Weights of a small GPT-style language model, trained from scratch on English Wikipedia.
Size: width 384, 3 heads of 128, MLP 1536 SwiGLU, vocabulary 32000, 60M parameters.
Architecture: rotary positions, untied embeddings.
Each number is 128 + 32 x the weight over its row's rms, rounded and kept within 0 to 255. Layers, rows and columns count from 0. Numbers have three digits each. The size before them is the row's rms in percent of the matrix's.

# v: layer 3 attention value, 384x384, rms 0.0254, rows 282-334, columns 128-255
# o: layer 3 attention output (transposed), 384x384, rms 0.0315, rows 282-333, columns 128-255
v282 099:139163119143086120137115131177123081083126101143069082108118105140107119104082111143128139173173151151146114092125143186121134117108217130181022080176166152137139117090179159116150126055097131106102147126114122107095115148194100082110119230151051064139164145168098135149126139110124167137136154105126140152147166118112122121167115112067123104080112122180131197101147103098142125106090
o282 102:093135185081093198096125115095139151129143081131121165147156166120167140136084152166124100160176126099101137166138091177120084129126121108100147054141136088176144168128120137068167108128140151167173175127152106144132108167080113126108061105120141096120125061112194105134151094125096122126197147110104110138160134154097152144152149047119105073098153103161137100113124122129102115104131
v283 091:109138151118168149149094127079149125110088139093141096145171151141088132164132138135140080164100166063142106116139053102128169110084133165098182141119130174151162186084139117150128156115109103149131083097133104124149073103057124091156074107124141144112094063149185188096115118134123101126122179063107124138196105084189149132112163100106153100113143082080165092110164120153124052116158
o283 099:144152100117192156138179105121121152186107139102093147092147175133139143126116106085167148140166166155080117039151102213134172143110108097157123100103112144103116169136124136103117103064098099142111142133109097138135166127178117104157158087183119094121150124178091113139120081158160189087082132119187081114102137068119090157108117150155115132135193126091058157157116140108138116156113
v284 100:151175115155150153147107176127107148165153108109086116159191146116132107106122133191067160075128096168176101154096123151112154135143141139158099137089126145148092094140146180178100123141148082120130137200132153071107177099133192101101147087154127154151178130057105148179129155101148098072102145141173128121120149135073128131144097143161116077153125147077083121131038138092144128173066
o284 099:085141224118137134128119111139097190068089142138166128128108089159088151110107194115131068082097115119134200113100132096110111118102178125133142162077113135173143089196148118163128152162093140099167129086162160096152126114128147135117147151086086157124158097114088100115140102080173162172194101133087109087097144157171110137121100099129136088110118138172165106124102105082105121115119
v285 090:162166082157127051139124130128135169094143138155165092095136122108064116126178101085139118150130154193127158162134166117059090105077155073108161150146135131182119094054103080138163136078199112131138129128129155145128092149119123109137150153164137080121089165126138123156158109109118164153137122152134114190085107073118120126106138150113190159157110116104159151108203154113133051105111
o285 098:160181152097068141124086137105085177178119100132097128140101116118093132098104142108105105129099148155104121165188110102103150141113145175066103111125188066173158161188150092115124117168175168163113109172153098116122116101160124139081086155219109152173137174113153163147135126164100191130159089152128088126114137145104170148125136094133137187167082147095116145045128128089132130140139
v286 085:185126123101121168192153093150073103084114131110162104150157189176089181084116122092168155161068136084111115089109152090152108085164128107115175120132132108143148160123102091154199129124154116093144086136145121166183125102114127131113148107113155130104121082102195141126045077100171142129205164110078135085128124064113128140117175156168160105158143071137112105098062084173139123150175
o286 092:189136120119101083104141154099079169166094167111106145085115124117133119115186147155130190184080108134093168120175179176130120117081156142131140131151175168138138122124147123111095120114125157107115181199105060149163132073140146153157198109133111118135167149180169098121151164114113169117072135161123154142128079075181077129114133062172126088137169137141152144127097123116188164133086
v287 090:155105171137170112128116135119150094131056069089102074147144093141108144113136105098116092128141101054141087135196147134127088144161100137134121081117152137129163123129081129117130074141051080127149105159127153112142110109144179120111053097174145099130123142156099113173168110109116174064141128125138125161140139136059142075074107109160087129153157120132124061144122114169113197167120
o287 090:134097141098108125173109060178139103134072115108154128186129130132107139156140021125074135111127132116109102072133177124125103135124123144137118154076085154167121136142160145093147089145145134121109109172157180122195156067126146163137140148139138145184161110083114088103152122084169061121166114095171099095125144118117127135131132140106187122137156127135134204103055171145150166139119
v288 087:146132150124102147125151148132157146128128177132143161136088114078148103141139066056162153131094105091127163087178142156103130157083118153131149163101092114088140136152127123118088147069106085184108124149109121126135193134129182127154137103152173121134151138109194103170115132078182155098135191130093114100155124142126152197160112157189122131133131088092160176199159128162126121106140
o288 097:101126204145170098148117192160130122113067160141109075095109153121077154179115092155077049129156146068146112169093108108095170099131133117126146139207158119127055128107083083093137099113170128113113094106193110098160129106147118122143124108101118170153168155215104142123096099115099091078070113136072134138127096113142140124101125118074155155075175154110081139141159178160170161103100
v289 088:132177136185164059152116105175148116155127177083128118151127096084159174136113114135172175072111136187115134097095120142065105146162141136105171144095173124151089139107177113126092157108157121165127119140055102156105177110153126148163162133089147180096134144167129161127155136122112146141158131102165160155139171124114130101153144214139151109067161094138101073095139192127191146052103
o289 094:134176146115142106048177093135144125155164188170171133143148122092124091141165135129137178112165184179155155104181122122154203154148140165128120170150190103121100144116113179144119134140145122103084228079088165108097146139212154128158076131103113148142070114111178120136100101091179168148155139154162126104143174133107129160158108144119136112101096122188154138126114096131168150148172
v290 089:130138099092122200128122130165177130143121111105117089131138048061067141171130077199104177112120192137096146094166178142157149102171145112155132083127078116123118058166118132157134145150121143154135115119130140142104074121106122101146156053116088090144137094088184104143160129166137146135203155159148123095127082155114145094130108108145123126087097137161140170152047130108189113127073
o290 091:169135136100111136183110081173143081178126131062087116106081118146131127134059167137184104106092145100128148085164117067137121144068079086154117112147040125125172150120086125104177110140119137108106135140130098150144076158115106185135151149116097150068147147088112107142180142149124160117083108113032216114073147143075084166226154067142092185101139099113151133111135066067138151130179
v291 091:101077122154131102094132106119139159108124199050154124166123174104148195122176141185166136149039138088171108108122111113115073074150098132081095145138107104172127094157123162113157082131185152185139147127070171120118075081065036107144144123151068139076151129091139154135099140134153163102129132072202112105156168147178129059130169104152202110109148133160077084093115073130135146153147
o291 094:062100136091189126127179070122115139177122097152126149126142155148117142141116085093109127122054129115141213146099124140108146098113173153137099087129115095116108124138104151164096168100151059170117143126104123103169091136196163139074107178181145087119120102115121133093141176119121129099108211083162100148100097104117094121146103127120106137119133154153130113148161166070124148167151
v292 086:068165163110174141128108071121124127153149104120124140120195124090107111165075159146129115172095120141101108069134135092145123099165154073125146142172134136189167107159121140134118148125104186118167157181145112163107166088151097141127136121161091183064145171183106105151154149148149099156138083150105119135162158146133097143114138125131111159155139130126117120102127098056125150101147
o292 096:138156131133109123144105142138177085106118087144161168073157126111122172101116083112132137094090173115133172118144130165170106105157148137158145142086133098004139065152123113149116151156089166106102103119122056082176111156158152162086127146160081138136069130033115074183118148123082111137150077139099166175098159089097107141091148079112121109186084077107087121150168084140103167177156
v293 090:077153092117092150115096084145139141073095108193196183129139182088141130098094125145136094122134097115143111150111181078077162155139124186084125162114135160148091128122076169134134127135112185130105140110138112086111120126136133162081169166107075188116122143100094126134150125106133079177144078124168118116155092090077174151126122164151090146079057188165101073102053124098106108126106
o293 097:156109140080159153111166135110166089152086176095090132119074099127140109106086180118181131113182077145140160093094102154130181156150119119099117127088144109138172103068098149075096124140155082134111100090124132165175140113147105124113124159149147099150155117199116136147114230133129136150160131180109166177107079156130111099140110124166123133185153082114116065166099156103135102057119
v294 097:111136084186182142116117105097128088160074081158155073126067094122163081102135073118069111095157178116080138134149134096085107184150059086097142126096085137128151087140080121113148118095139081192132143156093190138066120103102141138140116081065134105097128121100171119158147126176126135103206122128152110081201137159106122150155153126125119098085149127140217163141135147123077096122129
o294 097:130063130089167144178096124081137106144127137113146139111189160163202154128147136156145095111094207106178138155101128117121155145091100110091128152149116174178161124149125152175077173080069161135135121092051176089137147144136112115099150107106162137145143182131108164100195099173066094129093159140150161140151133183145059141089124164123140153121169164135138166134096122129096093101154
v295 088:128154157108123145088113154121117106142058144128134179153150157157111116182132137151074040159073101145104127128106181161117186122140096129114163097150154131190142149081136114146092121131080045120109157163109154103118146083111159112147110123089156092096124191112122158126081084147121171159111148121074073094156196091109163142104126166159161111061134146124113103099141139061098159097128
o295 091:094124083110070073106101151135145171162099196155152181145135157086186127151183098169129127137139125101085147140119145160095100144105093120100117143138102138091138121160086139075104161135150110153112111209135155145145159124142094148077146096170158098069136131106115109172149125127140154114152146122090166077122087140154102177085095164160086086129091107055075128136106163115108161129112
v296 087:088143074162130122157151142160114185171145157201142140167128099162134110119159198120171125176091057117140160115163119124118107096107161075161143092154082078122175072148108152139102104167204198107106156114156098140094108161164084120142127126111158118177108100131151180096135101073110116133088095098132061024175135106112125154156087129200074113119182099140162149094156128144128104126088
o296 094:105149136159152146114150098156157104065182096100199117113183158144098157167106166103083159105165180088124135177122155194112209088126106140165147139112160169148136137121090151111119210104132166141114078140171063140170119121124076121145101169129149145151149130159084142080145140174077181065072088122162147130112080128104148111137143124140150077088071082170113135076171133157133123162158
v297 087:069114098110092163187173144085145147127075099179107147095083119133127108130095113128092130186172134220104188140157104182132172118025141188071158194146127101171102095147096064133122114152082160108170175125125158115141091108154142103118115144130112135127164179113122149097165116147136116094162164158096080071082113121092103188082127186137160126094134124086158168088121110094108166095174
o297 089:105133157093104121095165149153114142151192156088076142173136156144173115157148165131165113120188164138092140101168129136189168159160097113119142164103121192059134127118118139152149127128109085133112132126142157108130091171116126076176112171143121130140149177186141160115153112113125107141107070139086143132145088148153219122106120145142103088112140112069120092136093147110126098144158
v298 094:153180105122073075127191103097144104108149155112166083070119115156118181094098128093019143096119107123124120138139122116094137100128146176147154079107084119110118183084162110143088124163071196121131140159118085204102133181150126175141144148072083147119085105080081161095113134122120118163117108101176178138090166117118148086129114101177118131126136075054153071122119134131062183156135
o298 098:150167133079172106141175151139092174099128161069108143153144143119132090116151139105103136045124096102160131131041088113183055163129133132086138212083145089112059168116146132121159103100015133061114123174143130081134116125161127105148114177140062166130085098135098127118069151144107084102112114120085147123087155123144175139096114157204131140198132102096113090124106109108201134125140
v299 090:110115169177153058147157110145114125143136178130193090182135084122182119142149134113106141141127190176124178084074083126144140114159080138153087112097182082163171070157155136143163146161143087143101155161139152112081145123168151157124137137074137135064113144113071119131147172137112152134112090128098084092137154093101078164116144104155118151151146185135132132092177188124136150083156
o299 094:147125175155120130142183075108122215132123140105152194138061090127149097126173107154125099130163142097113156126118126090079130134154165131114111107126154031103119123114096097157105158136103154103118156159133087191094107152122173121149149141155143104167138083197126115129085117140187126134123169136079124122143113119237116113102068103111104103154125133100151152096159167187142196137102
v300 092:140138127160145175129092113116096135162106160176125123153145143139147123180162140161082134136122072102138140099091111078128164095206119092168097081072174123097186108124089145095142092103132117113077137099121109213162086199095083155084140176127128038093120121091061141131128110139108088118130110137124204129135202166120083198134077104133123131083193120115134101113145114147182136203125
o300 096:131103130166211195155149131130096195111163172103108123115129136142126082102196135074152096165118175138073171150123161160105125205059128114125144085162170132133119158127194061150117110080159144122136130175130111130146152103130117109105125151168107082100104077113131110155104084153100101142092144184185128138056106154138157176149195127125130119086097134099117094110095110166123176128176
v301 085:114151117105149107140116101161089152142161101157113151119125104109125184146136107169128101122137113169132181137163128115079097135100100109148108115115084145130140070114154110068120151169124188140136137137109108124137151113124102128136128103186105154134114169151143113135101137124100095187106080122137073183176189142114115069149184154131151185099118178164152142144151122145121176086123
o301 094:151200158174156117171150154201186123152173087165142175149191133122170142132149105140103191147140143097129084104071158145085109117094162113118038184127109117056110166116155204197182136068126102153072080136168125139175086124075107175113129099118159140143209127044085137175131135164113098099106088059149164156162084114098106099141078133063122146181080169126127148112077123108093123084140
v302 097:202092154145139113150145144153092130083147100119096099180055119163114149098133093120198108159137096119121137090146109091127108131101189083106172157158120093066110105142185109120145117087125122082143112103150159109153137138087110076128180133150109137101120143128091131154129160131192125147113149191120125121126136107134179131148114144138186071159157130128182139083156141159093121122128
o302 098:154118112115076155086152117130092138077183199162043160148096156155181080156100103163134131182087105156094126055171125141129132073128180102141126086081114165088107148080161186088082152123095120106107130160119139159097116087047114106122156134146133159114142165032128128124088131123159158127129104153117117134156205125161133114099162073150169132158151129148122152078105103143094187142104
v303 086:142171077091202104182063141119139144094097119156145141184163176114153099118126118098123102122103134114089146139124177162166098141115150132161091119165183141117118147121152099103125142101144148177089153126171077136051087189123131091166109124153171165170094146155147189139167073194147159125140121106146137098090151119222093069163135114100132128090108143189069157101148150106116124098118
o303 092:113081159156078123094125131144133116106140118116099105152093113127084159132065125100155087070195143134115149101087121125091129125130116096154185128073103087159165124099117122109123120067168115117140099113125106163090184079162115140161147142121096145081113098137137098138167062120130161160198103125186153127151073141116122105142127131139198139122098084131137124127178145149112112157096
v304 087:088097109150174113114062080149101127120104118089165164100125205134123146152110136141113192155161108112148144180112112119120100105115105151116166166094057076136129134115151154133155164106111130136141137122162211164144130147153174172123099166135116122115103076083087142137042117144134150129144135153063089170136093169109127123111114160143136106118101176163126118178111148155111160187175
o304 095:161087099103135113136174193142148170127108103165151108106163098144188097132113033153068191128142140123131143148130095157169097142145131127162023175108098124087091069145152151138155110069120147139131119085064095105151127106179111132080125090087114106148118086143090147143170142100135126162106143131157118117158137132097161112118142100170195028136166144176095112086092085111126094096070
v305 090:155142143172125165132133111075089195090151096136111140101111133178172080143089127118093166175096092128097151128149149085168196151033149141093103149156111183140127135164115121054167061089171183132134135083148115178147119132159109182165130143101148184096149100136124082130114162130069094159181124168113161090080061202100119127117171170152110157165155133095122158167203167089139085119150
o305 099:123056142180195091105114167091169124176127134119119086168121084095144188100132138132179175057154168103165151135081058129091163127113122189151162120077146125123103111118107126174128049110115114110112101126152088103095121131115167121100102072143143108105069145153120143130141122145084105167073128178146096174127125169114131117109138060158062133068148108131143164112164116137107108096157
v306 088:118110136075143099181079161101127157113054074150145153140153120107102160162108132146086144109130141131179135176155117122103132156168144123149142107109109133157111150111180140162185128049163075185218129155170243118098142082169154157146124114092143125102112133135152132157091080096105120117112082141164067114103122139122094142128139149092047130113186141136176075131109122137125161187178
o306 095:130149047117114159185117200114089130104144091109139109193143113185113126119101119138070191135125208104207097061176179183126098161110077141120083147107095145206141111141117195113142112076128115128135148118133098149168083103096146153161113099116094113114062140173118170121157131107147110144168077123078141110127114145155152138144135236157136186093170167136130138083140106080125083161119
v307 082:097115103096126130122071167113089145163095128149109133085104154085189122122102157158132106172143156136097213106113190162153114105132183157093119113148073129174139153103052149126136067131205147173141156079142164124124129188162157111170096155072144133094166096117104103089172088130114118152089095069195171118152185157107122104165127116118132144102096152132175095129123156091140107110113
o307 092:112148108100149126112079093103137132134133104126122151077150153182126118102119141123180151092169110065111139108067114097150140158188113075139136126045149107171137101135158128136068190177168176094154104090165106175145098096160127114089138191183180165087143097101116183075171151135159103156126173116124093154135094138114114151145132196088141146115115032107143119142155169148155163130130
v308 098:172081183156160153126152110103139080171112135120153144108148194069129075165088196150133143116141157064151112104091154133140139186159127131103127112113105116163173085085076122156169114113130173141152135054160096144150140114110127126114115104100078145102147141096170123106119160140135104144107091132075107148153160203172121120147152108090107195056131021126140176069143144119166156089103
o308 100:125117157186153103158188093124123089129082152131135113123085077139168058107183125182136096099123111088148140082113109130143104136128142121101183080201160153169124070154159140105136070142121149157160099139084112156137135120166136133137083138132161124079121140072157122099147137158171132136094156114137154072126174113094117097062141115105126152110154106117105136130165137098189159162178
v309 087:181179130139063076114181123182148128207179148162103108130086148114138152091125157118102140179127119147164120103104084131102143099121163118171115205148155181164121080129146143130083138170117092111104127148130102123138110142114161134082131102102152114176107163069126174085123135137075155157195166196128092097161122089099133112135143155144168116155164087147129090131114145177118131121099
o309 092:200093143117109088169144100185113071120133149100116160103134102161154120179133101125107099106182138125120150176130105101200124125147170157078159139141156124125087096104125073139093063141106189120182150150174160115158136138168094073116056127181149149210172143122073115074183129094084150113165093043087099157127201153103123116105059118142106082088108197121122145185128157148107145114107
v310 082:114159148125079120143068129150130124128146060129101105138168077149190172120139086114073112097136106126151072174132129139139135126112151136100143114097108178124135149160110104139157093171127140101154092149151121179169082096102131124111099137100112108105078155056146116087140019146092127104131087160123142154090179079152069199082143116109067098123109099109082153159102145127174141151108
o310 090:062149176105192139177111093099140127074062077071108117090130104156076145142155132088151117153166173114165198130171112142130124096050093163123193118147138094080135087108130109105100152082074129121125176155112174102145139122086102142114125122092104136160110108114109122162113137123115114147077153160089168137076104165114104137098088134209110124104147138146135119152124105100198155160155
v311 089:171109116114145135136201164149123114118152102141144173157194161152039133171105188144201106167151107190116176152172091140128118085142172158129142136116173113108166081136105124107121139116100176137167098095148166123158104080143159134199108137184151124148114104127168143161205107086138070123109080080118095080127158100123129146121117074141101040104105113086135092148118079172176108088160
o311 096:176133081120151142105167097132138120126131115085167128151088147089104143120125164123119075145150141088110126147123126121188166112110169121072170161131121150089135093172147176091096131179119094111162130190135126144119121114160101177140159154086118149104171102157129130159065112197126127142122121129225114129086130105156113066135095117090174070115198053147185186131063128101165159117171
v312 091:097099106169120110170140103179158114114147060111188114107138175147138102196135108097118088184134110108174132099104102140117097113149144108151117152101132078188095132147124073090107084127139155200101150141123129066109123114148174144109131168157121153139126122139062122073078162123075096092095124152087150153114160117097170043102123082125122168163108113150093126154100093145136145091079
o312 098:150173126097156123111101097097120122188170111158027161152070082144141113197175109147136129131136161114159136140178135097154086179100087061128110132115121119112134110140099137120154117126128033095126156090150106123115129169128087161140176142162130088156150124128161169195151068116106201110119062160117103123136171111116171136117174141130125143143064125178125133107081148173097150144084
v313 085:145089094148148102142171045107149130157097129142104134084152126146132160135157173085150156122133092049123075105106180136086092098086110133154100109122132121076189126122065102087145098137164191137168060071150146102132095088111138122120097119153093092086103160133159143162130124146156150153095110135147112142120075090090174131117141125099115137123155100130098129125105112121108087162165
o313 093:132100080102092138096182159128154037156134099121103127100122130113123162174174123121121180107113148129132141223170109114139215161161136171154165153144205181143091133166144090141133125114114205147152061091128131140120106161133144090148140148073152096146080139136169139104164125166177133124155119124121124144147119120127145106103219134085117113083125151134159167136059133091124141147150
v314 092:124162119082145183117092135095126090176099170112076099095137142100134124147068119169072110120057111106098115044169153090075169138113129109169154125138148087096185102147129122156173119097113125134102126134080102185059092097173148110125174113152108083091132119099164107183141115116076115151105108151132095094135118133144107161119123119134102093165150155114120105079130115147080104115121
o314 097:112116163118141103081153172178109112097083108209061109109175121116059183083158129102116151153129122117108123159122132152151134148074130116107146165137062113101081105084115159097081107113155147090137078148127094120129138085114117175091149170149128128082117171137166080151133117110105106077092154120093096130081126154136100158131157085086078141171093086131129131138174168105142118106131
v315 088:150073168110164109110065122033124115182078166154122170105165202143120171163085171123108146148145136156145127085120102124111169153105094147144100126114181209138121157169142133135107122089119118080109091109098148163164122107128165169116107126113120121181150138108138151051167139146113097115177133096122119139153117112131189114121171157146040091119089111113091095140101057115138089127092
o315 091:190116112054168118104096184111124133118153116149168154122157151153104186095194179105121125106163128182108150040105125118180113109138129157139172128141158123100134060141166159134145078168189077135090148136173162077198143097194100065129102104186141071177126103127157094137154079044089173166097168144148138062120108065065153143110039127121095119073130129080092141141092139154137117158129
v316 088:066141195129126124109182114086144130153146134151103156167191144125167141172132094184062104176156129117151134108143182142128176135154133142106138144155160200167156094156106164168146141151116157148098136115138055152152139183168155137127106108113142127089053126177119131071150144164077071113065106159197183120122117108119096133106151083126111114131173148059086104123149142152151121175106
o316 090:164202141176131074078141128148117119133159123126115151104147080128137093126115147107091207153134159161176121121122167050100159192127155139121160087133087178123162102081124129096139092138115189146141131145126137171143098142157172178088141128107132086114098137121125143175099084162150151165114125148113132052127127144152134146138100150108133105130124059086145108129163122144135101117090
v317 092:143064116150123169075065125115169115168113147117081108153125108095090147147140189171179084141140132152165169128122121083129157122120116114156134166179101112107117138146134098179114133167166152148156077175109131075179145095137166059115104132067126079153109109135149219079103172134093112119224170098116156092156085186187073117126110122106130146109103100170088124146109078187085160147164
o317 095:131093116176125116092155085141081101143164130111125111181143150080113091097064143182120149152112155104105139148059181110148062130145155189142126101107120187120096085121133126135162138129132090126132070132113085161108081107187082163041158124133103112140156143147097072112154130077118120103103135161129156128176135135109106101060194127144125090146126177103176090110095148113090105166131
v318 089:213170106134130127114106152087057106103159147154147107120098162076127172129116040117160116126117199155133080082152095126107111121115162152096150115164165137110105140142152130074139145090133124140133126093075145083111097121152090096154193048151094153157123107106107122089133161088157108124097139161109151116152132186116197105123149104093147110125114151165059160121120087170100112173104
o318 096:168138163110146091121103110132201167150114088145139103102095116170119155102101222202170111131128078155113132137138167069159104129112088157082107094125110088077105168089102220108162077046129123171108166114152165118139085171155086204155157113131174157191092123139159097140184132094083129133156153116122101125135171173103160040097174100176112171162120100104094113127132137075152138072118
v319 083:149154153144132155111162145119111123149156134157083132164095061110133162096153143115103107132105167108140130115128125178120114103126140160101166136164163161079120159162157151072115143147167137119096118076142150165077173132106091126118117069136115128123198093136115181126153139100103075146104173103111161131116099141143164130185093189083150057110137134140156142073154146197102123148136
o319 091:091166094152173097146226141104112136144128154093061137146125118147088091130068128159136195098129092116125110078088071136144164158160143136135106100151177178186140132079130145099163136162116162152177119093180160147136125081087152142134163106147162106098115172110133151133158092153133145175145130143107115113096157121111126113099101102144174085062185131178123078133101163141150111141130
v320 091:105144149130121154145075149162194107136086085114133129140132116107136204069119158153142112127172102124146094130176111121140184117119191193126156131163117055094178171219134117132160169093088074160188144149165122172090098065066156057103082113114182090116147139168149138089142103116161109127130086112101154124113085114181089131134156163134134114146107142091127037132113100153123132171118
o320 094:155059129151148163107097081140124154113057204077120131128083140162142111126090130141068128057123145131120105089222128156171128103153116135162094183203139165141078128143123136165111176115161178133102146100135077132165105109163174129134104101141131173154164095124125090070153117091080109124121149104166193147145149096098151118108113113074117176080164121096149116175106078115090092138092
v321 093:085109143099147081114113112107118129164116083164084192102136103187071131131167168102163201108111089093149100120126138124149117170108162108127131078104115129152155053125179124130103159194062118084133123162159129101148199157114107129142163144127108061172138138099169161140112064162169117160133055099157135155104106108187155088121118125190168180159158157101178100131138092062110155094213
o321 095:177130141108155101142180134122168150122130063129151099130153102144167127131147173098091121128173155143188134147138084136154090147116110104145188149087152200118097114112159119173166174127114142093095158207142159119130100145148144162056058131082086140115134109086145146147113145127127122168188096149136157179113168115109116130112006151100170107188219112118137127107168142122124148231149
v322 095:142073102139101177154151178166161147122098150157118088190134182141122100176141170186126132118144128123138120104114074136138122155116128171102098175115116146157174089100069109140163154184173127146129074138167174091160116149075126121122105092094128123086151105123140093055165203165101113137130111142131113054153106132121138141128112152092157183118121123151141136104122105125128091111145
o322 097:033175111041179130163134051106141084127137140106114108119068116199136149145113175146145092089129097116089143177170145109123126134118123166138105129121142144116147206171109145147132086142114154118141135058088104117105116201135160126145135118121092115139143131152103137089148155148158156113089117062122141135102144037146156104099173101090104091099157145110155112085129101150112139127074
v323 091:105136139133121125171115043175119119130123086127079080137103124138120168094117045159187141196108109136143069106138174157121122135123133141152109127124062101088183101115123099133119096151090167080136139127145120203163091150118087107147126172143046100112077157178158129100103047109169140150144150142205152136109123163131128159176157217084125139112158139112145163146076132101146111128128
o323 093:139149142109091230075190143081153083084143107105136093139104088139069069146138163164024179122073193069107093135175105114103180097096161153118130081121117134099113174108116143110064144095088167057107143171169098145121147095126137104081118153078141080122054112087103168193146109124107118160114139065163154156120105101172188118144115158161123087119062122120125087108110150108142115131159
v324 092:126105149081188147125142154085112180095119154174135104123028115090096116112074128122111095085205148188099080217143137114096084156063145109094102128129128108179117146140056106138112172095162183105162083123134171130153115092141139097085165114088171086098174116100132131143115044180141087114146122119085111083154135096118153139103155173076138090089106095132147090094047090158060103143174
o324 094:129127149082134096126161193124118119082087115079162135087149168112198147145110090096153149103174132064130146150152119187113130165186135096132177149119138131089115110080099139164129093176140139147120158098118119157150202138167070075120101097140129096177073135169156127150101145095055119151142101149147182110110098192122097120187164177131140102110145172071157095094116182120156120128122
v325 086:167115120147170132137140142140119074102106123164072131113111091079117134105099116074138178120059114146142154141172164171081153138110093156127070126149160091120138182198124118170101097149120197119113157093117126122118142138138104111123192128119088112127172104150155140093108129084195132081081116102113103086132130119104102119195067077131126148155117084122136140119107191154118128104114
o325 092:061168073132143106077084125136131167150109102142142118132117153164143158099122155183117134079178079100155042210108096146109101089118149136138098123112123111099141131177117130080113154074043090046153159134103156119121153180075191105115080147107124137136132127109152136131090150064102193127106156127133097179101160144155131124097128089140169107110069118126115165138123150115188137131094
v326 094:108132099157163146080093124141132086092170172086163131128144097159085176116123117074127115112144084119129137139074105165195145170040174147115129148134157150149122131185114079119186076074135117121085126111116194095168147206143134153119111112178149075187094090159155163139153143150103140109105108131115156154161085133128118141158101097116138083152103134173163178148174096098120083120063
o326 100:163109148098114174132148124143057089143146107138145151087117124176112091155113195179125109171114150116082066150121103153092102128131177155122135104141143102086155131142202136054153182107157106198116214137101098194139152167115208126123099048127157160161131105155148139138115120145133125154119101133171073120152138138119136115128159100139121139121116070169114179096099121139058114129078
v327 090:122163097164088135092124090133139107136165130155186137174121124132089156186069093127157149133123144118154198108113110113158108134127160108104114163122122149113116154135094124175098147192080106184170099137155156090131095125131155096175118155116114090110092110121128101104143073123107135100136174060116140141122113110138125104174130121082090184107134112132111101113115112123103085087138
o327 095:132155180156122134103165119122120115183166097057069137131118124099115189202071119132124097134144124102138128147065148164139077167134129135097142113131113169118100070092208199077172133128167087125117176134149063122169119135156089129123116098194116068114148124109078158181123094151102139158191108169133127174102184152096104139138063167175119124123096108102081129099109121176113125129160
v328 089:136171162132112188076140120075173133092092135163104093133128159093100137090118137123070059133093065162109135152081138119136142160144077092113087136132096124130142122101130119118128158135157138098076135130187116092107132082150085133111153078185126117132113077155096163142141162118140030148120097121073204100136085158132119119124118113092086136099085116089199134164104132135147101083114
o328 094:120096083176191094134128101177122127176129129099179146116157147144155187116128120138092067100110126162113105123132152152104173089176113141062115148124129089153187128117176080058124164078139112066157108176128094142103105128095138165061156170126116118126087074101147077152180112165085180146135131079115107096119116104164125145142162140087142070102174109142126140134178107127148111114114
v329 089:133175058154138129191124157108155125166096120134136098154161154098151158164174102205136121107203107142194097128097112095102069089156102091134159147147092134158136121136164178149124116161165086102151155098101140121066151099075098150087069108133177098147120123066172181132113144103133162159131122138111137062155137118147129149139123092163133184167174137134135187081142087093196151154079
o329 099:117089184078199176117070121114096133092143133130100137129102065188143128116116094128111134107089168136094199146117141122141134137105092140124131109162158133088133088110162090198136121179114166089094127128092196127107123129120140097143112184137143117117095077189167129144110120104125117118122123040100164062160120108092152047122092166120143154077132183154109143142111114126115154136128
v330 096:110077049130159167054157167083172130146088087118155177119184177136089168064183135113154186131119136111144145156149127106162108115113127128163103089128139098110120151139112093159148110134116154117151125161155165146147179075126139171106135157155088164168105181154153136118147114070144133080149100130076137132085116121198089181145145118143129177137075071093044095124135158150155154154178
o330 098:151133159138089071126159091204160120136131156106133164146140174137129142134127166148131104196122113168169086176138091155096106100177107185158125102115132087144137082137184094189143104147194095166087125110097126095143113117154109169147148123070162149098132065128095056122148134170108110149141178092090110189087150071091091142105137150131197163096160120145178120122144142097159135141160
v331 090:163125124169173127086149187158128120174081168090110154095148115132144149124193130086043069166116191117136138097167132118128140148093137166086172072089185197141164119130154048129127135131088122150196069100124094067162109135096149116109156117149087154163142203128146093126105089138084137092106128090112144147096160110120123094119116120141113089173162111144098132121108113138123140074149
o331 096:090151160127156091104223129189144137141114093107138109123151172167082080107206114120191158179125125135115086112121114127179083213134141104085102159136139140119116118124160108106140122114153120181109203101105085138165023186138155095089144149182127070134114112119161105147084125087107129099141164087107112124108095195086144118096103093084127164162149105123130139126141122155087060141108
v332 091:098185146121127178106152112175098139118084082170148096099103092157174081096034196141139140137136107113115122128106134164188161108092067127102132104110078138183134104154106123175110075095139199134156110207154210111162129126133139107159130095180186121116148079137144140108121152146077061150152133113101058112137042132124126121101132177148151196156126120097036114131165126153111072129166
o332 094:145136077097135107104186136153125132114108110105120125108137131161169171159148082146125123167137190123122159140128097118101134106132150161090161073119171221127157087155103093134087133126123174108194156084131089135148049104062125166126103108145108142141126113186189089101145151162106113165157084142108127186165119122149125121117140162116083180114126111152143147117168108094173120070067
v333 096:161162126127144123111116173105156133061112135142129045097188140149105193096172151118121089147188171215162158165147106101148138150073109136131095120146165188158129137089123160129110141157076138149155099165107090156080201092145094120093168133176087135125128144160128150115087100108146135085203151154061194135111102119095132092165077144100075083155116144146107093103111114128159132125164
o333 097:151106138131112151129142131112122076120130109126145114199125126104125078144048133180161191136180155190097079114151107145126145154111196159126109101147167069063126109131213126122105116149112101137103116057183068082120127142121127127168171157112118128147101113163115092143123138127157133134128046088186074130146156155133071156131100153134099149117148174090075097232094183103137111114134
v334 091:101135086115124158120115122123129162133132133111120121113177148064150123123142148146081158143122129162136144056137181158119146119124104156154151149163126134116135087135104130091157125177164138149139138118144116147123152109112103128189187163139153162100153115164101192124141102175188157146122125139173110093102152142195043173130154064120141085071125122143155109110140137133096114155091